{
  "n_layer": 15,
  "d_model": 64,
  "n_head": 2,
  "n_kv_head": 2,
  "head_dim": 32,
  "d_mlp": 128,
  "vocab_size": 736,
  "activation": "squared_relu",
  "norm": "layernorm",
  "norm_place": "pre",
  "norm_eps": 1e-05,
  "positions": "rope",
  "rope_base": 1760.0,
  "rope_fraction": 0.25,
  "qk_norm": true,
  "attn_scale": 0.269,
  "bias": "none",
  "tie_embeddings": "early",
  "parallel_block": false,
  "extras": ["local attention windows", "gated attention", "exclusive self-attention", "value embeddings", "learned residual scales", "capped logits"],
  "init": "uniform",
  "init_std_qkv": 0.0825,
  "init_std_o": 0.0,
  "init_std_up": 0.0825,
  "init_std_down": 0.0,
  "optimizer": "adam_variant",
  "lr": 0.00332,
  "beta1": 0.9,
  "beta2": 0.98,
  "weight_decay": 0.016,
  "lr_head": 0.0155,
  "warmup_steps": 274,
  "schedule": "wsd",
  "decay_fraction": 0.772,
  "decay_shape": "pow",
  "final_lr_fraction": 0.0,
  "batch_tokens": [8192, 16384, 32768],
  "seq_len": 384,
  "doc_mask": true,
  "train_tokens": 136200000,
  "steps": 8418,
  "dataset": "wikipedia_en"
}
Each number is 50 + 12 x the weight over the matrix's rms, rounded and kept within 0 to 99. Layers, rows and columns count from 0.

# layer 11 MLP down, 64x128, rms 0.253, rows 0-63, columns 0-63
43 52 35 62 52 52 61 52 47 47 52 46 49 50 50 46 41 63 39 53 52 49 55 59 51 60 53 53 56 55 60 35 59 70 31 50 34 57 35 59 36 42 54 59 52 47 52 46 52 63 62 44 28 28 74 45 42 53 28 32 33 44 50 44
51 69 52 65 48 33 51 39 63 63 50 52 48 62 43 49 54 48 65 57 35 62 59 65 58 49 51 47 35 65 39 45 46 56 63 49 53 35 48 60 57 53 59 59 60 57 66 65 54 47 52 51 58 47 49 75 56 52 49 53 30 48 42 61
72 48 66 49 44 60 37 60 44 58 41 66 49 51 24 54 39 45 51 48 48 35 43 49 53 50 29 65 34 59 66 54 50 26 34 65 33 39 54 44 56 65 47 53 41 62 64 56 64 29 40 53 57 49 69 49 43 53 58 47 61 57 56 42
63 53 42 43 26 44 45 42 37 40 55 71 44 37 62 50 63 61 54 72 44 44 31 43 51 53 62 37 48 45 55 46 42 18 46 58 61 45 66 53 71 55 64 50 50 55 66 63 60 58 46 68 70 65 54 57 47 37 39 59 59 56 49 56
44 45 44 40 48 33 53 45 41 50 37 54 33 52 55 52 44 42 56 58 52 48 40 65 44 42 50 41 50 43 57 54 38 46 49 53 42 38 47 39 62 53 52 58 55 26 47 60 37 59 60 58 55 51 52 53 44 50 40 34 37 31 49 27
43 55 51 54 73 46 56 28 62 46 49 24 55 59 56 61 66 46 37 49 25 53 42 41 40 60 34 47 55 60 33 50 55 40 43 47 55 31 41 48 53 53 52 34 50 58 73 56 44 50 52 46 45 71 42 61 66 43 41 43 49 49 48 25
47 30 31 55 51 47 50 56 60 64 49 58 51 42 48 55 46 41 57 54 53 60 49 79 58 51 56 56 26 53 40 64 46 62 54 32 50 35 53 32 39 56 32 65 49 40 60 47 50 68 55 57 46 65 48 70 44 56 51 55 58 42 58 39
63 40 51 48 23 43 37 30 42 41 42 34 52 47 35 34 32 61 28 48 57 45 32 36 38 34 45 48 25 55 47 21 44 61 42 32 32 15 59 51 71 27 27 35 31 41 41 31 56 49 24 53 37 48 37 31 53 36 73 48 75 58 49 47
36 65 52 38 51 58 53 48 52 43 57 41 47 48 47 49 32 56 42 56 67 51 57 50 45 44 55 32 33 47 36 43 54 53 76 46 43 55 40 44 57 48 54 54 48 40 32 54 37 40 58 49 44 59 45 50 39 44 61 45 45 37 55 55
71 41 53 57 51 67 53 48 34 54 48 57 68 34 46 49 56 58 48 62 60 48 57 50 66 69 58 58 49 60 44 45 52 58 57 46 59 60 44 53 33 50 32 43 57 70 57 50 80 57 57 54 54 49 54 47 43 43 64 51 63 44 58 69
45 62 49 54 43 57 44 44 66 55 61 47 53 55 58 49 38 57 48 56 65 58 59 58 47 55 56 43 44 66 43 45 60 58 22 51 51 51 54 51 33 45 47 53 56 43 52 59 43 42 36 52 42 73 44 60 53 64 41 50 45 65 37 48
45 64 34 48 50 60 79 23 71 52 64 63 57 44 50 50 56 63 32 66 35 48 62 60 37 46 66 63 46 42 56 45 64 40 51 45 52 58 64 68 62 52 52 79 37 50 59 50 55 48 62 61 44 68 63 58 58 37 56 60 49 53 53 58
51 44 61 52 70 41 64 61 46 71 47 18 63 61 53 69 65 25 36 44 55 68 67 64 43 66 64 66 76 44 61 60 49 44 74 43 50 66 49 58 45 27 40 72 62 34 57 52 69 48 36 46 49 51 51 41 32 76 49 36 57 52 46 49
43 55 48 40 55 30 57 74 54 76 48 37 48 42 56 52 56 39 56 60 35 73 52 61 60 44 47 35 47 46 51 48 52 83 47 68 51 59 50 54 46 53 45 39 48 66 40 62 59 17 53 49 66 43 45 62 44 63 58 55 41 46 41 63
43 68 40 55 59 39 51 53 47 60 51 54 23 63 45 48 27 55 50 36 51 50 54 57 63 48 56 46 60 57 45 51 18 28 51 34 69 56 41 25 50 46 57 41 48 48 19 70 70 57 82 51 54 37 52 46 29 40 45 35 59 41 48 45
31 36 50 10 46 46 58 53 51 50 71 51 28 39 46 52 52 35 60 53 64 44 49 41 42 72 47 48 60 62 65 68 58 36 50 48 65 44 43 52 55 46 63 38 49 44 54 48 66 29 50 39 39 52 45 28 55 36 73 66 56 51 69 36
34 55 48 61 39 61 71 55 55 44 65 47 42 66 59 39 55 45 29 41 37 49 45 37 43 34 40 27 63 60 66 39 54 53 56 44 55 46 70 54 55 20 74 43 32 43 70 29 30 73 54 41 39 52 39 56 28 53 32 60 73 56 54 58
21 56 64 52 56 41 54 32 75 41 65 42 76 20 57 46 35 48 49 47 61 42 46 60 39 52 47 31 34 43 56 51 40 42 38 56 39 74 28 19 41 52 56 62 44 53 62 51 55 55 47 43 51 40 63 52 40 31 53 16 28 43 37 57
40 52 55 42 46 44 66 55 61 54 43 51 60 57 52 36 47 37 45 40 45 41 56 68 37 39 66 67 51 47 53 58 82 43 69 47 61 61 38 66 53 54 48 33 49 58 60 30 60 48 42 61 82 57 30 49 34 56 49 41 34 64 44 53
43 38 56 42 42 55 48 63 28 38 56 52 50 35 49 47 81 72 54 54 61 45 50 40 36 58 47 42 53 35 56 40 72 75 46 68 38 29 53 63 81 59 57 56 29 61 57 71 53 58 46 56 73 46 74 16 60 46 56 56 44 73 50 46
69 60 65 58 38 56 44 32 55 54 54 34 48 43 35 43 74 36 58 41 70 46 56 41 33 34 52 43 43 65 41 48 63 34 45 44 76 41 48 62 31 48 63 57 58 74 67 18 43 66 71 24 26 67 53 45 40 44 45 43 36 54 72 60
41 47 49 42 38 62 59 53 48 48 55 52 72 62 53 40 51 70 38 64 35 47 48 43 57 59 30 61 59 55 59 73 45 48 56 43 66 53 69 68 16 41 25 32 48 53 33 48 64 70 51 63 54 56 56 69 57 60 37 59 65 43 59 35
60 33 57 60 59 46 69 53 41 52 55 38 51 38 49 46 71 39 69 56 70 39 43 65 31 29 27 51 56 36 34 40 34 46 33 60 71 38 70 28 57 49 46 23 50 63 61 43 45 41 30 75 40 45 43 52 44 56 64 49 47 61 51 42
51 53 43 59 56 36 44 44 73 31 56 47 67 59 77 43 71 46 73 58 58 49 47 40 56 45 60 40 39 49 38 54 37 51 59 50 56 54 67 36 52 54 56 44 68 44 64 50 46 59 63 42 50 43 39 70 53 66 34 51 61 52 65 54
54 54 47 34 64 41 58 49 61 56 47 26 64 39 29 35 36 30 58 43 63 70 44 41 39 51 60 46 51 78 45 61 40 70 49 47 55 37 48 49 57 53 67 67 29 48 29 45 42 45 46 60 56 49 37 49 92 46 42 43 52 45 57 46
57 68 31 64 54 47 38 60 68 37 51 69 47 58 49 51 51 34 64 36 36 47 61 63 47 49 45 78 60 56 57 53 32 67 57 39 38 52 59 59 57 57 41 59 56 83 49 44 55 35 40 61 40 38 44 43 60 57 45 54 50 42 41 39
70 43 55 48 59 65 66 52 46 57 43 48 41 54 34 54 49 56 50 49 64 49 55 53 43 63 47 46 49 40 61 49 60 20 62 56 56 45 45 44 48 39 47 44 37 43 39 81 54 50 52 51 34 52 52 36 27 57 57 60 53 73 39 74
61 41 46 51 44 63 42 65 43 45 62 67 33 42 60 56 48 59 50 63 63 42 50 44 50 51 56 55 61 34 50 47 62 42 52 41 70 45 42 59 49 51 54 52 72 25 46 39 27 45 56 53 33 68 41 37 37 40 58 64 67 41 62 48
48 41 43 44 25 46 47 29 40 39 46 64 67 45 54 37 61 82 21 72 58 48 55 53 61 67 64 40 42 61 80 35 74 46 39 43 36 60 60 58 43 15 46 70 59 68 81 66 56 67 50 62 46 73 53 49 33 59 46 61 68 60 67 46
48 43 59 59 52 37 29 65 31 59 54 60 36 30 43 65 51 47 59 46 50 46 55 64 60 70 46 52 57 58 56 39 47 75 53 68 60 60 33 47 52 83 56 57 67 52 73 36 47 33 38 57 52 64 37 35 65 70 66 50 69 58 46 48
49 62 40 50 45 53 64 51 48 24 61 37 65 52 74 51 49 68 50 52 51 35 45 48 56 52 35 41 51 42 58 63 50 53 44 43 47 47 64 53 36 47 34 56 52 70 51 64 55 47 53 64 40 56 44 61 46 55 33 75 67 46 51 34
50 66 45 51 41 36 43 50 61 59 40 76 49 39 63 41 45 67 37 42 46 68 37 58 42 54 51 50 53 25 52 43 47 39 50 62 43 51 52 47 52 48 40 62 52 47 32 44 48 29 59 41 42 53 39 63 54 30 53 54 37 60 50 42
38 60 31 51 55 42 46 43 69 54 54 58 39 69 49 36 48 43 56 31 44 41 58 37 63 39 40 50 58 67 62 58 40 59 55 31 42 61 45 56 28 45 65 42 46 61 60 52 69 34 52 31 42 20 66 56 50 53 57 57 58 47 55 49
39 65 85 45 41 56 72 37 44 51 58 62 51 52 59 66 46 54 41 27 57 32 28 62 30 54 51 56 59 52 42 76 66 35 53 55 38 75 38 58 35 37 47 55 26 36 37 49 49 47 29 49 41 43 33 41 72 29 50 43 42 28 31 48
36 37 21 69 62 53 65 59 51 36 53 51 58 39 79 64 43 40 40 48 25 37 41 72 23 51 15 55 51 66 71 63 16 68 60 37 23 57 63 30 42 52 37 51 51 58 65 26 54 47 45 55 47 53 55 42 47 72 28 25 60 61 06 50
36 40 66 43 48 66 52 32 45 33 42 51 48 52 39 49 51 64 48 41 34 35 52 44 60 67 46 31 62 55 59 41 36 51 47 43 47 40 29 57 64 51 54 48 19 48 53 61 47 48 59 53 54 44 56 64 53 44 55 61 49 34 34 37
40 33 70 53 57 69 61 66 45 43 60 51 49 30 44 40 62 45 43 59 35 65 62 28 74 50 42 59 58 65 48 56 54 50 49 43 43 52 62 45 57 41 55 60 63 56 32 53 45 60 25 72 48 54 59 44 69 41 47 68 51 35 57 49
49 54 56 49 46 72 38 51 50 44 56 37 61 47 47 53 57 46 45 39 55 50 52 46 57 52 55 33 38 69 44 52 53 50 52 52 46 58 68 48 46 39 65 64 58 65 59 42 39 64 64 39 36 59 51 41 56 49 52 61 69 42 40 52
36 71 54 31 31 58 38 48 50 63 25 60 40 52 77 30 48 57 52 39 56 46 42 50 36 37 35 26 45 46 64 49 66 51 52 46 43 58 23 55 67 52 84 55 35 47 33 23 53 41 41 34 69 55 47 53 71 69 56 32 29 66 52 57
52 58 50 29 37 41 39 70 23 35 32 34 55 62 64 59 65 55 32 46 43 34 41 59 70 44 74 26 36 41 34 39 49 50 56 78 53 66 37 55 75 28 49 58 56 49 42 34 42 58 62 44 53 58 37 40 41 46 61 34 63 59 85 78
38 51 39 59 54 61 54 53 60 56 44 55 43 61 33 56 41 47 55 64 38 37 59 63 62 59 54 67 53 53 49 44 45 42 52 43 48 51 46 55 53 65 52 68 46 63 63 58 57 44 50 50 63 37 49 50 56 42 46 47 45 49 44 56
66 54 48 32 55 30 68 50 52 33 42 60 53 57 56 69 55 58 52 44 42 73 47 39 45 65 48 47 40 58 38 47 65 34 38 54 52 36 60 48 49 36 58 60 54 44 34 69 38 47 46 64 29 57 48 47 62 35 46 53 54 62 49 60
77 43 70 35 34 67 45 28 47 35 62 67 45 68 64 60 47 56 54 38 38 58 59 40 43 58 19 65 46 57 53 39 61 41 42 73 53 69 46 52 48 51 55 38 47 75 53 62 47 38 37 35 42 39 57 51 46 50 53 53 50 60 36 38
67 57 63 51 72 40 44 41 44 48 53 45 73 44 51 45 53 29 59 49 83 75 55 54 43 56 62 49 56 49 61 33 39 50 34 58 36 66 43 46 48 73 55 46 32 54 62 64 41 38 70 24 47 20 60 65 67 53 45 39 46 44 40 61
53 67 46 45 70 49 46 44 64 60 44 54 62 34 60 35 57 63 24 36 53 65 58 35 54 65 51 75 45 32 44 53 54 61 68 51 67 55 59 68 36 41 57 53 43 65 47 47 52 54 31 33 51 66 56 56 49 63 47 53 40 53 42 64
40 60 71 66 54 54 41 45 33 56 37 41 49 63 52 52 48 38 68 44 45 41 57 55 60 66 61 64 72 53 59 62 45 58 34 61 63 52 26 61 48 53 41 65 46 38 37 61 46 65 44 46 70 44 44 58 51 43 49 53 46 58 41 48
45 25 73 51 57 36 41 65 42 63 46 49 48 55 53 59 35 42 53 46 39 25 48 22 84 43 26 37 71 38 78 64 58 33 59 63 39 58 35 46 55 48 49 31 30 24 29 41 49 39 42 56 78 54 39 54 42 64 44 39 34 30 57 40
58 25 43 66 57 76 41 44 44 61 54 45 36 53 30 42 49 28 41 57 45 41 53 50 70 49 60 55 59 60 40 42 32 57 57 55 52 43 48 40 30 47 53 20 55 37 48 49 50 52 61 50 58 40 67 58 48 21 43 30 59 55 44 56
52 39 46 60 48 60 44 49 60 61 17 56 41 74 57 53 55 58 57 82 42 59 54 58 66 43 68 24 45 47 47 38 45 44 61 10 47 39 58 61 66 62 47 39 38 40 10 60 56 28 47 40 41 19 47 71 72 52 58 35 48 28 48 44
28 60 51 45 28 42 51 64 49 23 37 45 36 57 53 56 36 44 31 36 34 57 50 60 62 63 51 63 31 45 43 55 40 70 40 63 57 46 43 35 85 30 39 54 59 43 56 48 48 46 30 39 62 57 47 42 41 53 24 42 73 64 50 48
73 47 50 36 53 48 46 54 56 58 63 52 60 52 67 51 48 52 52 34 58 49 36 47 60 46 42 53 71 50 45 68 53 59 50 73 39 57 45 52 42 61 63 51 65 38 33 43 47 42 69 57 92 62 60 37 59 60 36 46 45 53 41 42
55 30 55 57 58 44 31 56 41 67 44 46 54 64 50 44 58 41 55 50 65 84 54 75 53 33 52 71 40 30 43 42 57 28 51 77 50 49 51 28 52 52 40 49 49 57 46 68 39 54 61 48 53 37 60 57 39 51 64 63 61 39 48 50
43 55 49 70 55 54 37 69 54 52 38 40 52 55 37 64 32 75 32 48 44 30 71 41 35 30 49 54 37 41 56 41 45 45 52 47 52 40 34 34 60 51 39 41 58 44 54 60 35 66 60 49 42 38 53 59 31 52 52 67 33 49 42 52
52 62 60 57 75 57 53 49 58 69 69 45 87 38 61 45 44 42 61 64 41 46 49 61 49 75 59 74 80 40 55 60 33 35 52 65 48 53 51 78 56 58 40 45 47 35 42 45 48 56 49 45 29 34 63 67 21 54 55 69 64 64 48 68
42 57 53 56 62 51 19 53 44 43 39 41 57 53 51 46 58 57 54 53 67 49 54 56 50 30 52 63 43 38 39 45 52 50 41 51 42 50 69 54 42 71 46 29 57 31 49 50 53 74 48 33 40 61 38 72 48 51 55 57 45 40 54 63
51 49 34 51 52 49 45 40 30 48 39 41 29 43 35 58 49 52 81 58 57 50 60 29 50 48 53 51 57 24 44 71 55 61 71 45 63 56 47 45 24 49 36 47 66 55 45 34 65 36 37 41 63 46 41 29 59 48 34 77 49 52 45 73
33 29 39 60 49 51 53 64 56 53 78 48 33 38 20 64 29 43 57 41 39 56 35 52 30 36 56 42 39 40 52 62 63 52 43 48 66 56 61 57 56 64 52 48 53 44 67 41 29 47 73 44 45 53 53 57 32 30 64 51 61 41 74 28
53 43 61 68 26 87 59 55 59 32 60 43 35 54 49 55 66 49 58 62 82 77 45 55 32 61 57 50 53 44 39 50 45 45 36 53 57 38 43 55 35 58 43 54 42 78 46 39 42 51 38 59 41 37 62 28 74 60 54 43 44 51 58 46
58 51 54 69 64 38 38 59 58 48 44 42 44 38 52 61 41 37 51 36 39 28 55 34 39 42 60 50 47 43 53 36 40 58 31 50 37 45 28 52 58 57 68 66 41 48 54 48 36 48 46 34 45 50 31 53 54 40 47 34 44 46 33 42
47 48 57 39 56 39 47 32 54 43 48 66 51 61 50 73 43 40 59 50 77 57 54 44 52 47 46 47 47 39 44 79 61 40 56 34 50 49 36 56 27 65 28 45 65 09 26 64 37 46 71 59 50 64 39 34 58 42 67 59 38 30 50 40
61 69 65 31 59 42 60 48 48 72 54 57 47 71 62 43 55 65 54 50 60 59 55 55 69 36 68 40 53 60 41 55 60 69 27 44 55 35 57 56 50 57 55 26 72 49 31 67 73 45 60 58 49 56 68 35 55 50 59 48 49 74 50 63
50 50 32 33 38 58 48 56 46 41 64 51 41 44 38 34 44 65 49 49 34 52 46 30 52 22 30 56 62 52 44 54 45 72 69 47 54 40 70 46 44 33 58 45 50 53 48 43 57 76 51 52 66 44 54 60 54 70 46 50 24 55 51 46
76 28 27 54 53 50 31 59 51 63 34 57 24 40 32 51 27 45 55 37 39 60 26 36 60 23 52 53 63 46 20 42 36 53 60 47 51 73 63 45 52 59 57 63 69 45 38 49 35 45 64 62 43 33 48 60 69 65 53 64 52 45 61 70
59 47 29 53 55 32 48 64 34 51 47 65 60 65 19 32 66 38 55 55 37 38 55 34 48 57 46 35 37 59 34 53 54 60 54 32 41 50 49 24 53 67 42 40 61 48 62 22 39 50 36 46 54 35 44 33 28 62 64 47 29 54 63 53